Part of a small language model's weights.
Size: 13 layers, MLP 512 GELU, vocabulary 3174.
Training: 104M tokens, 5915 steps.
Each number is 200 + 20 x the weight over its row's rms, rounded and kept within 0 to 999. Layers, rows and columns count from 0. The size before them is the row's rms in percent of the matrix's.

# layer 7 attention key, 96x96, rms 0.197, rows 40-63, columns 0-95
087,188,224,187,215,179,199,200,202,184,175,177,188,203,187,194,223,232,228,176,252,182,205,210,211,190,203,194,180,202,209,197,189,247,178,192,200,199,213,179,228,187,172,208,214,192,198,197,152,200,242,185,218,199,219,234,206,234,239,205,157,202,219,236,218,183,208,171,185,195,191,195,223,194,189,216,212,180,212,195,213,187,183,187,241,204,192,178,238,177,206,180,204,185,187,211,230
088,180,198,227,176,212,206,188,236,180,190,238,199,196,262,245,186,203,201,219,211,233,168,185,199,193,180,198,189,216,212,147,212,211,190,213,200,209,184,204,231,183,185,195,188,184,195,192,212,166,175,217,194,207,208,196,203,196,200,200,207,186,172,197,235,210,205,200,223,216,171,203,216,221,220,194,218,189,219,176,196,151,199,235,205,198,208,217,192,195,209,241,171,174,189,230,211
089,220,204,199,211,192,203,222,202,197,219,189,155,199,191,183,199,240,209,196,192,200,168,186,168,183,208,218,185,186,167,212,186,211,216,220,201,212,221,166,209,176,198,224,193,210,193,229,157,199,172,188,199,223,191,230,225,213,225,228,187,232,188,221,226,223,159,199,216,220,174,231,204,183,186,204,180,202,211,200,205,243,193,195,215,224,215,169,186,170,182,187,198,151,209,229,198
085,193,203,199,191,202,217,193,214,172,195,199,188,215,182,204,204,208,218,193,187,206,160,190,188,198,216,183,225,211,222,207,189,189,196,208,233,213,183,169,211,242,225,191,203,205,220,211,193,197,173,173,206,206,199,221,225,219,194,221,199,183,198,216,202,204,202,176,201,196,227,205,193,182,189,203,218,184,158,163,229,222,198,171,246,226,202,186,195,168,201,243,158,148,214,206,140
100,202,195,216,231,211,196,188,225,189,204,222,195,210,212,188,244,205,213,195,201,152,186,224,210,233,197,237,192,209,201,192,175,213,174,180,197,212,195,225,212,168,197,198,202,181,190,226,215,167,196,192,205,151,189,202,212,172,190,170,205,169,194,233,189,188,216,222,206,220,191,203,193,193,184,201,181,172,211,201,173,186,230,217,181,225,173,229,182,214,220,245,209,181,149,217,197
087,229,186,228,209,234,196,198,215,209,219,193,201,214,172,190,240,222,186,185,183,165,204,203,221,219,200,229,200,175,182,200,208,215,198,181,185,248,230,178,188,193,195,182,231,188,219,213,206,172,211,175,178,199,228,203,221,197,206,197,192,201,208,224,168,183,185,232,198,192,186,222,172,165,183,175,213,212,176,191,176,200,212,175,175,223,204,202,138,208,217,170,177,201,223,198,190
116,224,199,194,225,190,192,212,219,171,191,185,195,212,174,216,193,247,200,223,218,216,193,167,183,153,191,227,221,217,183,189,184,188,215,230,177,182,181,220,196,208,214,207,205,184,201,195,193,200,162,212,206,208,190,204,227,179,175,191,215,213,214,212,204,208,163,223,208,216,177,229,209,205,212,190,204,190,164,185,181,209,202,248,223,197,190,195,181,184,170,220,161,164,245,219,172
094,212,213,179,169,198,189,208,217,169,229,195,175,181,192,197,196,236,202,219,187,204,180,190,206,208,199,195,204,201,189,179,224,183,221,186,232,207,158,183,241,191,193,204,222,181,205,192,196,180,195,162,203,194,214,227,212,204,201,229,182,203,191,213,196,256,169,212,224,170,168,217,168,190,211,233,180,231,224,177,240,225,198,174,191,230,198,180,189,205,172,192,183,185,180,210,183
112,205,206,178,210,226,184,212,197,234,232,213,217,196,181,198,202,190,206,214,188,218,192,211,209,191,217,206,204,178,220,187,206,209,137,210,178,194,185,179,200,160,187,176,213,182,228,196,163,239,232,168,213,174,240,197,186,198,221,174,185,216,222,191,202,192,194,220,209,182,202,221,192,195,231,143,213,201,238,192,211,200,227,191,183,221,196,183,171,230,198,179,219,199,201,207,186
107,212,217,195,225,199,187,183,236,189,224,180,206,196,225,181,200,191,190,198,176,202,217,185,212,193,187,190,182,252,203,200,218,216,226,209,214,184,207,243,224,176,204,189,198,156,178,182,177,211,148,170,193,176,214,227,216,183,223,201,202,181,214,198,212,178,219,199,191,180,214,201,169,217,227,222,192,164,251,207,199,181,192,198,170,207,208,179,177,201,179,225,203,206,173,232,190
124,220,163,188,210,191,194,178,241,202,193,168,173,177,170,181,174,225,198,173,225,199,183,192,172,182,233,182,224,194,196,231,221,187,232,206,203,201,239,239,208,196,251,217,228,205,232,188,191,210,177,192,185,207,200,200,166,238,208,175,207,203,211,199,194,203,177,228,197,197,188,207,200,222,222,214,191,209,191,200,210,203,182,180,233,201,218,194,199,180,212,212,201,180,226,166,168
089,205,221,212,188,216,202,217,205,199,208,209,202,220,198,223,232,197,171,195,215,209,176,205,205,187,210,199,233,213,174,193,206,207,240,183,215,196,179,214,174,162,171,231,169,189,205,203,223,171,164,188,199,204,196,191,230,175,188,221,203,194,196,192,208,214,155,192,224,242,173,168,213,176,182,208,175,182,193,200,233,197,181,235,215,219,260,208,188,172,188,227,192,196,223,203,192
117,209,205,174,193,155,198,164,183,209,203,167,210,197,233,178,167,187,181,233,233,168,225,191,178,229,205,152,176,185,196,212,208,222,206,201,237,197,220,222,194,205,202,228,196,199,188,207,215,220,234,215,192,226,197,205,161,217,223,213,194,187,221,191,190,166,205,229,194,195,205,216,218,170,169,193,200,208,198,219,185,186,213,191,205,179,179,216,165,218,174,186,225,209,222,183,208
121,241,225,179,184,198,192,210,155,212,204,181,224,184,184,176,192,198,193,217,208,194,207,186,185,221,221,191,159,226,215,194,253,189,212,186,197,198,172,225,200,205,191,218,194,198,187,207,219,212,177,209,186,226,224,202,206,188,199,189,201,198,200,181,153,202,236,179,224,199,188,178,217,211,207,187,227,166,220,196,219,155,198,210,221,215,199,216,237,216,179,176,224,231,161,177,187
124,195,200,212,203,237,197,193,195,193,240,198,162,163,184,211,167,188,173,214,227,190,202,185,210,211,184,191,221,206,170,194,185,226,215,191,192,220,200,220,203,195,185,241,223,148,200,202,216,194,210,200,193,226,197,214,201,166,183,161,228,240,192,187,214,203,195,210,193,197,221,181,179,184,204,207,238,191,188,162,219,194,175,220,169,199,196,223,168,238,199,178,210,212,177,229,193
111,228,207,198,201,189,216,178,222,179,236,199,195,245,197,179,152,217,209,233,213,215,182,192,202,169,210,219,183,182,211,191,199,222,193,238,187,205,205,168,215,205,190,192,221,208,175,188,179,195,184,190,172,206,203,222,200,221,224,200,176,224,208,185,182,163,196,256,195,207,177,193,170,197,215,220,216,202,177,208,184,210,154,247,201,178,230,199,210,176,196,189,186,214,202,177,207
109,192,189,158,238,176,235,237,216,187,158,208,210,199,188,217,173,191,176,211,152,219,204,236,223,208,232,167,184,192,199,194,202,213,189,208,193,179,204,179,166,221,209,217,235,162,234,180,211,203,192,186,157,225,196,180,210,220,239,183,216,232,197,186,199,201,206,197,191,226,211,210,235,198,195,205,195,177,174,198,209,200,212,205,179,200,191,206,193,211,198,210,206,210,173,191,214
107,171,190,206,181,203,205,196,176,202,221,201,191,212,203,232,220,195,214,183,196,219,196,221,205,198,202,198,228,213,138,178,184,200,169,191,203,197,231,189,187,202,178,186,209,182,204,177,209,182,201,256,242,209,176,199,173,217,204,176,216,196,206,179,192,180,203,202,195,209,196,246,186,204,194,183,226,234,169,159,210,193,222,199,192,158,226,211,224,199,237,203,208,179,201,172,232
126,191,209,163,201,160,237,204,227,216,178,163,172,201,213,185,227,182,194,203,246,222,195,200,179,218,230,187,199,178,213,205,184,215,204,206,171,187,193,219,203,162,189,212,244,165,211,204,192,207,175,180,214,224,175,182,229,222,220,171,209,216,206,195,212,204,201,205,184,195,240,188,184,206,210,206,209,202,198,211,197,180,209,179,225,217,211,216,204,152,194,170,220,231,180,172,205
103,262,252,199,257,220,221,202,201,178,217,212,217,191,218,208,198,191,210,173,228,189,173,190,218,195,196,206,198,190,193,190,180,152,180,187,220,207,195,194,177,205,215,227,193,187,211,198,175,208,199,214,200,213,212,179,174,174,194,206,221,184,183,188,197,203,238,223,191,181,197,191,203,203,202,193,236,193,221,222,182,165,211,176,190,202,194,216,185,232,232,204,177,204,223,185,242
107,188,198,208,172,191,236,156,188,242,189,217,186,207,206,164,212,189,206,204,185,221,174,203,237,197,202,210,235,157,202,179,222,210,152,165,223,202,185,195,183,160,210,201,192,173,198,154,212,213,195,227,218,216,187,197,188,204,202,205,243,196,213,191,219,228,189,210,183,196,207,206,173,200,195,230,186,179,205,198,200,218,191,218,176,208,175,218,189,212,186,214,225,216,204,231,172
110,196,188,182,224,212,158,177,226,212,206,244,223,228,219,215,211,219,173,226,220,195,170,193,211,238,189,187,201,206,201,178,242,205,199,197,221,200,179,161,235,205,186,206,139,178,190,205,198,235,174,201,212,197,199,212,177,214,205,203,221,209,172,204,189,173,236,175,194,210,192,175,183,196,214,192,175,182,199,204,218,221,223,181,180,218,205,204,199,186,192,189,196,173,228,188,175
104,181,209,235,204,205,245,195,207,185,206,212,212,186,250,178,170,210,223,192,192,215,221,203,196,184,177,184,204,194,189,182,187,208,200,201,187,176,188,210,205,220,204,215,188,193,199,236,207,178,167,213,209,192,193,229,219,225,165,202,193,186,167,199,214,216,194,169,167,224,194,185,216,197,195,182,191,193,215,191,168,197,191,167,266,238,174,178,216,231,195,206,220,210,222,232,219
109,164,194,221,215,199,214,209,222,222,183,223,169,190,197,216,168,169,159,222,186,211,217,177,187,184,175,215,202,234,204,207,180,195,197,202,212,168,195,186,212,216,182,203,235,201,185,174,171,217,218,198,216,183,189,181,200,217,230,188,220,195,219,200,229,211,204,208,212,201,164,181,225,172,208,186,241,210,220,172,141,181,180,231,210,188,206,195,208,225,206,216,205,165,207,218,219
# layer 7 attention query, 96x96, rms 0.189, rows 41-63, columns 0-95
092,215,210,181,178,222,231,191,185,196,227,198,203,220,203,175,183,212,223,208,201,204,182,201,178,215,193,232,184,179,216,229,196,230,202,200,183,216,217,187,195,194,229,221,229,198,208,195,170,199,202,154,211,219,199,186,202,222,196,212,156,174,169,193,186,220,151,194,173,165,186,253,229,208,202,224,226,208,224,177,211,201,207,200,170,240,197,194,196,235,212,182,226,190,199,203,206
087,181,218,179,189,178,210,200,210,191,184,187,206,171,222,203,195,180,195,190,228,222,220,180,198,194,202,176,243,217,242,188,182,170,221,177,206,202,202,230,203,216,203,168,229,203,202,198,206,199,154,244,200,208,199,208,211,176,185,164,206,193,188,158,201,220,228,200,209,215,227,185,200,226,191,223,244,225,186,234,179,229,204,196,187,200,208,201,219,221,211,184,184,222,238,174,214
094,211,192,188,192,198,198,195,218,162,158,184,204,191,193,237,188,210,201,193,221,219,168,188,193,217,219,193,215,207,242,199,183,233,206,184,222,193,209,182,204,192,189,169,207,194,203,203,188,233,221,241,205,218,172,218,201,162,201,206,159,175,194,154,198,214,193,201,222,165,181,183,156,197,237,222,212,214,237,204,199,217,171,208,194,208,212,187,232,209,196,209,169,201,175,187,195
092,183,242,164,218,210,167,200,170,231,232,186,174,193,191,182,193,194,256,181,216,208,209,190,212,191,193,236,213,193,210,210,199,219,212,190,181,206,228,192,200,200,197,212,223,188,168,220,193,213,164,184,196,205,183,218,200,187,184,208,173,175,208,215,209,212,202,222,184,177,217,210,188,210,133,193,219,231,195,210,183,194,184,218,199,236,195,229,177,194,178,201,216,206,226,172,226
085,207,205,213,197,216,201,223,200,207,215,204,205,192,165,205,182,224,155,198,197,198,207,180,206,215,177,197,177,167,190,205,190,167,238,192,181,216,221,175,210,209,201,205,201,206,210,246,221,191,223,200,194,206,207,195,176,186,213,216,179,193,215,182,184,202,206,213,229,232,174,155,169,192,192,190,211,197,214,185,212,245,167,237,225,164,183,181,217,218,146,217,202,203,220,208,233
097,186,194,189,200,202,198,202,200,188,170,201,221,173,189,183,217,245,186,203,198,184,160,230,213,224,216,186,210,191,192,179,186,219,199,176,161,197,186,158,192,217,180,222,202,208,205,177,233,194,202,196,172,197,164,185,234,206,229,216,200,161,192,205,205,184,222,196,202,212,229,179,176,201,196,233,191,250,194,222,223,240,212,198,187,229,240,184,196,217,195,198,222,210,175,200,229
102,183,167,198,173,201,220,162,199,194,194,173,188,196,211,242,223,202,215,174,223,211,190,222,210,205,218,191,223,214,222,225,200,227,216,224,218,211,204,204,210,171,185,204,190,180,199,200,187,202,191,219,207,194,209,231,172,190,176,215,193,192,197,187,182,207,209,193,203,132,217,201,211,256,213,202,213,169,215,187,191,177,239,200,186,196,201,210,216,199,225,183,207,206,163,169,148
115,228,193,169,224,193,176,219,207,198,173,182,217,210,180,230,185,187,189,244,208,234,210,189,197,196,206,193,192,228,234,168,251,199,205,226,223,225,181,170,208,198,217,197,214,174,242,183,195,199,211,178,184,228,182,189,186,194,208,188,186,201,171,171,199,234,168,201,181,175,213,205,183,197,211,233,212,188,211,225,208,191,220,218,166,192,178,170,168,183,213,211,184,195,206,200,176
099,224,197,186,229,208,196,195,196,202,217,166,199,220,210,178,195,205,188,201,211,192,228,200,196,171,200,215,153,211,164,215,221,180,212,203,166,184,200,212,181,205,180,221,213,218,204,219,186,238,177,203,183,228,231,180,198,194,210,206,193,169,231,203,183,169,211,231,231,193,181,208,239,205,183,158,219,229,213,185,175,182,224,245,207,172,212,227,180,173,187,179,202,172,196,206,192
098,212,176,198,224,206,206,186,195,204,151,205,196,194,238,199,194,174,144,209,183,230,206,223,200,204,208,190,210,210,226,174,204,174,187,222,211,198,175,183,213,210,171,184,203,202,218,197,221,144,221,242,160,200,213,213,155,209,185,186,191,212,211,172,181,196,235,205,179,229,187,196,209,204,202,187,211,242,194,231,188,225,198,217,217,175,215,193,193,191,193,221,216,199,203,176,202
116,234,167,198,191,197,199,195,215,178,208,181,225,213,178,253,213,180,224,182,218,224,208,189,196,209,190,176,222,243,209,204,202,211,205,201,230,217,186,223,201,220,212,190,187,208,177,206,198,221,198,201,212,206,208,217,177,171,164,193,191,157,197,178,180,187,203,165,219,205,194,189,176,225,184,229,237,202,214,191,200,175,207,237,199,174,193,172,217,179,239,211,149,201,192,178,195
122,205,206,178,184,205,183,206,184,204,188,221,209,215,208,208,122,187,161,213,205,199,165,164,180,209,229,190,215,191,216,226,221,221,218,182,205,184,215,205,229,205,201,213,208,201,201,227,174,225,241,232,195,198,205,199,195,178,165,216,193,183,186,194,214,207,183,197,199,201,186,173,212,180,207,167,195,203,181,234,183,219,175,178,197,240,203,206,214,196,156,182,215,231,204,214,187
103,191,219,258,223,177,190,193,187,239,211,169,208,206,197,160,221,206,202,225,197,200,191,198,195,206,235,202,227,219,213,178,218,207,174,188,190,206,182,200,217,238,180,165,169,215,145,164,216,189,190,183,213,232,203,210,185,207,207,217,179,179,208,202,201,170,216,205,217,196,212,197,201,213,182,227,187,205,211,220,235,193,175,236,212,194,219,204,179,178,197,198,196,210,214,155,207
118,196,224,208,171,193,196,214,207,208,191,180,185,185,175,218,185,186,206,207,184,201,199,196,184,188,180,238,210,188,181,230,229,200,221,211,183,206,167,192,179,245,178,220,198,205,203,214,185,182,210,185,194,216,210,176,191,203,172,212,194,231,165,174,204,214,170,194,224,198,199,176,235,145,166,208,186,232,172,211,217,179,177,235,215,187,222,207,204,195,191,206,201,259,222,221,200
108,215,200,194,188,212,161,211,208,204,235,214,214,225,220,176,153,197,200,219,205,194,224,192,153,213,205,191,180,193,190,197,233,224,182,207,210,191,201,187,203,220,201,206,210,213,197,197,192,207,202,206,205,210,181,221,170,234,168,194,198,177,227,183,188,221,219,223,148,208,211,215,223,201,222,171,142,224,179,183,175,216,216,184,172,196,198,186,231,187,184,218,188,235,180,200,227
111,190,214,192,205,213,216,213,184,174,175,197,194,167,180,211,191,212,233,160,196,218,162,209,195,223,218,224,234,197,181,196,160,202,187,185,180,201,237,217,208,243,234,201,222,166,172,164,183,168,214,211,177,197,188,224,219,207,214,198,184,224,162,231,239,184,184,198,188,240,203,204,202,213,222,229,202,204,191,190,208,206,196,173,201,190,186,185,206,199,201,171,213,224,216,210,214
113,222,161,201,164,211,224,191,210,216,227,180,181,219,195,199,198,221,208,195,194,203,192,213,184,184,170,200,196,211,169,179,157,228,191,193,175,241,221,211,197,222,210,212,224,237,190,207,199,179,220,224,179,183,228,230,192,246,208,178,231,230,238,192,196,189,196,217,230,183,211,237,156,188,202,191,208,183,164,185,198,217,194,200,200,202,190,204,213,193,214,181,199,194,187,162,206
124,219,214,191,198,173,219,258,212,177,177,167,200,225,185,161,198,228,195,203,169,218,198,172,204,201,198,183,167,194,199,207,201,207,246,221,179,186,203,223,208,158,229,236,221,194,201,213,175,188,207,175,219,205,176,196,202,210,220,207,192,199,216,207,200,222,220,179,178,202,195,218,211,253,228,235,196,196,194,228,196,212,182,200,207,176,177,185,167,198,184,196,229,215,191,209,216
116,225,206,240,188,198,236,178,182,179,179,203,199,210,209,204,170,217,192,190,201,194,171,212,206,203,211,193,186,170,202,202,190,192,184,159,192,216,185,214,219,199,175,208,203,241,198,211,218,215,197,228,210,207,224,213,188,194,212,217,178,170,181,173,194,193,194,289,218,175,198,195,171,179,192,202,196,226,223,201,184,215,226,160,180,212,187,199,237,208,214,193,168,193,196,197,216
112,187,201,187,168,187,201,208,167,208,173,200,168,169,175,197,186,197,235,166,199,188,207,192,170,194,184,233,217,237,187,197,232,195,162,211,213,202,201,219,180,171,174,221,216,198,162,239,222,224,163,215,208,179,199,197,203,202,206,224,212,212,187,230,199,207,221,187,202,243,176,220,203,184,180,201,207,195,202,200,217,214,223,233,203,175,183,210,208,216,231,188,221,197,242,208,179
114,202,207,213,193,165,191,211,174,204,158,209,246,186,181,218,237,207,215,211,188,191,201,230,210,221,166,216,205,212,200,207,248,200,218,179,175,224,204,206,200,156,186,185,195,205,212,234,234,180,211,201,196,183,198,198,194,204,196,196,232,187,179,195,183,185,230,193,196,183,190,215,168,222,186,208,243,183,187,209,193,216,213,166,152,219,180,204,195,179,219,169,174,218,188,191,183
117,201,225,224,188,212,218,177,217,167,228,220,232,208,166,212,213,196,195,196,207,226,201,220,185,204,167,241,189,214,215,182,196,208,182,197,204,197,171,199,238,168,211,200,172,219,185,203,199,194,150,213,175,217,174,203,198,174,215,180,173,209,180,241,193,188,220,194,196,193,176,172,210,175,224,208,225,190,223,212,191,219,176,217,210,178,245,222,171,229,190,226,192,195,205,210,191
108,216,214,218,186,202,187,199,218,205,200,212,192,186,151,213,159,176,213,164,218,209,227,216,198,156,198,161,199,187,212,202,180,196,225,207,199,241,191,221,190,218,215,190,188,173,220,194,229,194,183,223,228,191,189,212,222,199,167,167,210,185,185,197,182,227,181,235,193,196,230,188,234,221,212,187,193,180,164,217,180,219,209,213,206,190,190,233,200,232,186,233,207,225,219,206,197
# layer 7 attention value, 96x96, rms 0.133, rows 32-44, columns 0-95
111,222,194,189,219,211,208,215,179,196,226,221,213,203,183,227,180,183,184,177,174,193,208,222,206,193,193,208,197,182,194,218,162,196,200,213,214,270,217,175,198,222,198,220,165,197,214,219,201,201,176,165,194,199,188,213,227,221,166,179,203,221,211,166,223,230,205,170,206,239,202,193,181,188,208,197,185,209,188,207,190,247,199,180,164,251,195,194,177,196,193,206,187,235,201,189,201
094,221,173,210,199,202,174,185,182,195,197,192,160,210,209,195,207,195,173,216,197,242,163,219,225,192,194,183,225,190,222,203,208,185,174,187,184,182,202,217,168,211,199,181,200,191,212,230,164,193,234,179,179,165,195,247,196,200,196,195,243,181,210,238,189,225,197,209,215,189,205,228,175,152,220,213,210,208,210,181,170,216,219,198,179,199,194,203,224,195,176,216,186,217,198,217,239
119,184,204,166,194,251,211,170,185,184,241,204,169,193,190,194,174,223,226,185,206,183,234,187,213,204,217,199,213,210,172,227,215,187,245,190,195,198,161,193,192,199,209,202,229,218,172,199,194,209,178,188,180,188,193,229,189,206,201,207,203,182,206,201,198,197,201,184,196,245,249,213,191,238,166,190,199,180,229,205,185,209,227,222,173,193,173,175,197,186,224,199,214,232,191,184,211
099,182,202,225,207,203,204,220,188,189,190,227,210,198,207,185,179,173,171,200,189,198,184,199,209,196,203,180,238,218,214,219,173,200,222,203,169,221,222,188,247,181,209,201,174,182,202,185,220,219,215,197,272,212,166,230,184,199,201,173,250,190,194,198,225,200,220,187,213,199,207,184,198,220,248,199,148,205,181,200,204,199,183,207,219,179,229,207,192,190,199,195,183,175,214,221,199
117,177,194,197,186,151,214,211,205,179,197,195,166,225,231,211,206,237,191,195,202,214,190,186,213,177,180,231,186,176,174,166,222,207,214,157,205,174,209,202,208,206,196,212,215,200,162,202,194,221,206,173,183,205,202,209,169,212,186,218,155,183,180,209,205,188,218,223,217,187,196,194,206,183,211,227,236,165,213,226,227,194,233,193,179,208,207,210,223,195,232,181,230,177,170,223,202
106,190,191,200,186,201,211,204,227,212,212,165,232,203,182,224,181,201,172,223,186,226,197,217,219,210,199,197,226,214,185,212,160,217,190,184,204,208,178,199,225,148,180,226,223,192,196,223,185,212,170,190,145,172,188,176,217,180,216,210,206,257,179,210,194,166,203,189,239,200,190,195,194,207,186,203,176,188,199,205,213,185,213,186,217,204,225,193,181,194,216,159,224,178,214,198,173
106,220,224,188,196,174,159,212,219,212,196,187,176,226,189,193,203,179,204,205,189,199,171,232,239,210,205,185,185,222,192,199,219,230,221,218,218,222,192,214,214,180,174,217,175,197,184,191,212,242,237,204,182,198,152,207,187,193,209,210,176,203,214,188,193,214,177,171,221,169,205,194,223,149,185,193,190,181,206,207,227,207,167,183,166,227,191,207,181,210,178,179,218,179,230,214,213
114,187,177,214,177,205,224,220,163,186,199,216,217,183,183,217,161,215,184,195,196,186,228,209,155,218,180,210,205,246,207,205,197,190,172,195,209,199,208,207,203,190,180,223,188,216,211,208,192,220,214,185,189,196,220,186,188,203,179,230,174,244,196,213,133,228,210,182,237,206,176,211,182,204,192,220,202,184,186,182,206,199,231,189,215,197,167,208,234,187,230,188,195,192,175,231,213
108,200,186,201,198,164,199,192,261,186,200,207,169,183,170,172,187,220,207,197,211,181,193,209,184,217,205,204,254,186,212,156,212,227,203,184,216,182,225,235,193,235,189,183,203,187,233,193,219,210,181,211,231,215,182,215,180,190,199,202,186,198,180,219,247,204,197,203,180,188,170,200,197,178,224,222,178,196,229,189,202,201,203,208,164,184,176,204,242,224,195,192,197,200,229,193,207
089,207,182,159,190,198,192,238,190,193,205,204,179,181,189,199,184,220,215,218,201,223,211,174,194,182,198,219,200,214,193,204,212,156,211,195,221,187,224,195,210,184,239,185,234,207,202,214,172,192,201,203,172,186,238,203,179,204,195,211,213,222,199,205,230,193,218,186,244,204,203,251,184,240,201,147,207,212,221,213,198,178,229,228,185,206,184,210,230,199,202,152,181,211,180,185,188
097,221,198,199,233,207,187,178,225,209,189,195,212,173,190,186,192,210,192,200,236,184,217,206,228,196,177,210,203,206,196,202,195,243,163,158,182,234,165,166,213,184,182,196,168,194,178,198,187,196,192,213,228,181,193,171,214,192,183,220,203,170,228,194,170,186,149,183,250,193,224,238,194,184,224,228,213,212,198,205,192,198,213,184,196,192,198,205,218,194,190,195,191,196,246,200,178
092,161,212,223,169,192,172,172,202,211,200,187,191,216,209,177,173,186,221,144,204,225,180,161,189,230,177,192,207,177,207,183,189,258,215,196,218,242,205,166,195,206,206,190,182,194,180,185,180,206,223,216,206,182,184,221,190,199,212,212,185,175,222,227,195,198,189,195,209,176,186,221,208,195,182,226,237,200,224,191,176,207,184,178,196,206,205,215,185,188,208,188,236,212,236,206,219
095,199,222,189,222,215,198,240,215,211,178,213,199,204,176,233,162,199,204,173,185,210,209,235,208,186,241,172,209,192,234,193,227,198,189,227,244,225,188,195,216,219,191,170,180,198,227,217,183,204,200,207,207,172,174,147,223,191,186,194,227,194,217,187,221,221,206,200,166,219,210,188,177,208,199,189,204,200,202,163,201,200,209,202,190,188,220,192,159,204,154,216,171,213,199,212,201
# layer 7 attention output (transposed), 96x96, rms 1.91, rows 32-44, columns 0-95
088,203,202,196,196,216,203,242,218,211,191,218,155,224,196,151,173,182,201,231,225,202,180,188,210,150,235,219,214,210,212,176,181,173,194,205,216,169,191,204,233,214,189,207,202,209,216,160,180,195,201,224,194,202,206,183,210,238,208,230,228,190,193,237,199,189,189,190,195,198,238,172,203,199,219,173,190,180,197,197,183,212,227,207,237,199,207,207,162,178,179,199,204,178,206,185,190
088,215,231,182,187,189,191,186,227,210,220,221,200,226,213,229,188,229,225,189,226,164,214,181,205,208,239,193,197,186,186,202,211,173,183,172,206,190,229,191,227,200,180,191,188,192,148,179,170,213,197,207,244,220,179,193,182,207,185,202,208,198,200,192,168,185,208,193,183,143,199,198,183,210,210,191,195,192,183,213,213,196,193,194,229,212,197,191,198,220,264,171,198,216,233,219,186
104,204,217,238,234,204,211,213,228,206,174,223,189,166,212,183,201,160,156,220,216,194,196,201,176,202,186,167,179,163,235,185,194,211,209,203,207,206,210,195,186,201,173,208,224,230,208,182,193,186,217,189,191,175,203,150,216,193,242,211,204,226,222,174,219,200,186,218,211,200,183,159,224,204,206,207,215,201,164,179,207,225,181,196,203,215,196,213,223,216,165,195,190,184,187,220,227
107,175,195,181,213,204,162,190,204,194,203,222,185,212,181,230,199,217,205,213,186,196,209,192,205,209,193,199,215,206,198,229,204,213,209,186,197,180,197,173,167,270,172,194,201,200,204,195,225,174,225,227,203,199,217,188,232,222,207,237,192,208,218,231,198,199,197,161,176,223,191,193,201,173,192,187,211,206,206,166,172,207,224,183,179,209,194,167,209,201,191,159,259,218,202,182,168
104,222,225,220,195,174,196,191,204,224,158,171,206,187,190,191,253,183,222,193,214,230,192,218,186,163,209,203,197,200,202,190,217,191,201,212,151,200,171,183,187,184,224,205,216,191,251,198,213,227,178,188,218,198,193,209,198,202,208,175,210,236,177,188,171,219,185,168,186,214,218,197,198,206,202,220,174,197,233,229,246,181,185,206,200,196,182,196,219,206,189,195,197,204,233,166,174
107,211,182,234,221,212,164,216,190,178,213,197,176,192,171,211,192,198,206,189,206,199,196,237,178,185,214,214,217,176,212,217,214,180,213,198,235,187,231,198,176,233,230,220,209,220,232,215,208,210,194,191,204,211,228,184,198,187,198,170,184,164,196,222,166,186,176,241,162,210,192,223,204,210,161,179,178,207,227,200,188,169,194,177,212,175,204,180,231,207,199,210,150,215,211,199,205
100,212,190,187,190,219,236,177,182,201,211,198,185,213,206,164,185,211,200,188,186,228,169,153,219,204,221,199,189,194,181,185,163,192,157,184,187,162,202,212,191,223,218,188,211,226,177,205,225,232,199,188,224,183,194,199,192,210,183,181,190,187,223,208,186,170,210,239,208,210,216,227,221,222,214,196,227,218,209,245,201,217,201,186,221,188,190,217,151,216,203,236,213,190,179,167,198
117,220,243,188,193,188,184,221,202,166,215,180,182,239,184,182,178,174,192,215,208,216,216,199,182,206,203,202,203,195,209,198,209,205,228,206,203,186,214,201,210,196,208,180,231,153,189,213,218,189,178,167,218,188,159,174,236,184,176,187,202,161,191,200,209,185,211,176,163,220,195,220,219,204,221,174,224,217,211,188,192,209,187,229,222,154,214,205,188,198,189,242,216,224,238,210,195
100,202,177,196,202,172,183,184,200,206,213,238,256,232,182,220,235,163,208,214,196,210,207,202,215,205,204,217,193,204,205,226,184,205,183,180,220,160,173,179,205,188,165,194,185,211,185,215,187,185,226,207,217,196,197,207,249,198,191,204,209,182,179,169,181,205,190,196,184,191,219,170,174,233,184,183,210,228,201,217,230,213,219,216,198,237,195,164,182,154,198,222,185,213,192,209,199
096,185,193,200,197,192,225,202,231,200,186,197,205,192,204,178,207,225,188,216,199,230,267,215,196,198,217,210,176,202,154,224,216,179,195,210,179,169,189,200,177,172,227,217,188,191,214,204,199,203,179,152,199,219,184,166,206,180,163,227,214,210,205,227,202,203,202,248,189,191,192,192,214,172,194,248,180,202,211,221,189,222,206,169,195,221,178,194,162,186,198,209,192,212,201,224,207
097,173,222,205,225,220,202,196,209,207,232,193,197,199,190,202,219,227,208,161,201,213,184,192,171,222,184,165,190,200,210,187,214,203,233,191,207,181,221,213,225,262,161,198,228,222,208,175,195,198,204,163,182,197,200,217,195,187,221,158,207,166,185,176,192,228,211,209,188,191,175,182,199,234,204,196,195,216,215,194,190,192,151,187,187,180,220,197,206,218,218,191,228,198,164,226,218
103,205,172,185,211,186,226,200,213,189,210,179,195,192,215,215,219,249,217,221,175,197,179,196,179,174,209,202,186,199,195,202,199,191,201,217,171,180,180,217,218,247,198,188,187,205,197,209,180,199,200,177,185,181,194,213,204,178,258,209,172,211,193,177,215,217,168,219,244,177,200,213,203,186,219,214,230,168,215,206,231,190,174,233,219,217,188,171,225,222,210,205,204,157,189,182,167
097,191,222,185,176,183,204,176,196,180,226,230,217,192,206,177,206,197,156,192,249,166,188,184,204,201,208,228,207,219,186,189,185,257,203,184,185,208,215,192,216,171,205,217,191,237,214,217,207,174,246,192,178,213,172,218,210,206,224,220,189,196,171,225,235,200,190,202,213,218,180,225,158,184,185,168,213,206,189,214,207,206,198,201,192,183,184,208,207,174,195,211,213,164,174,216,203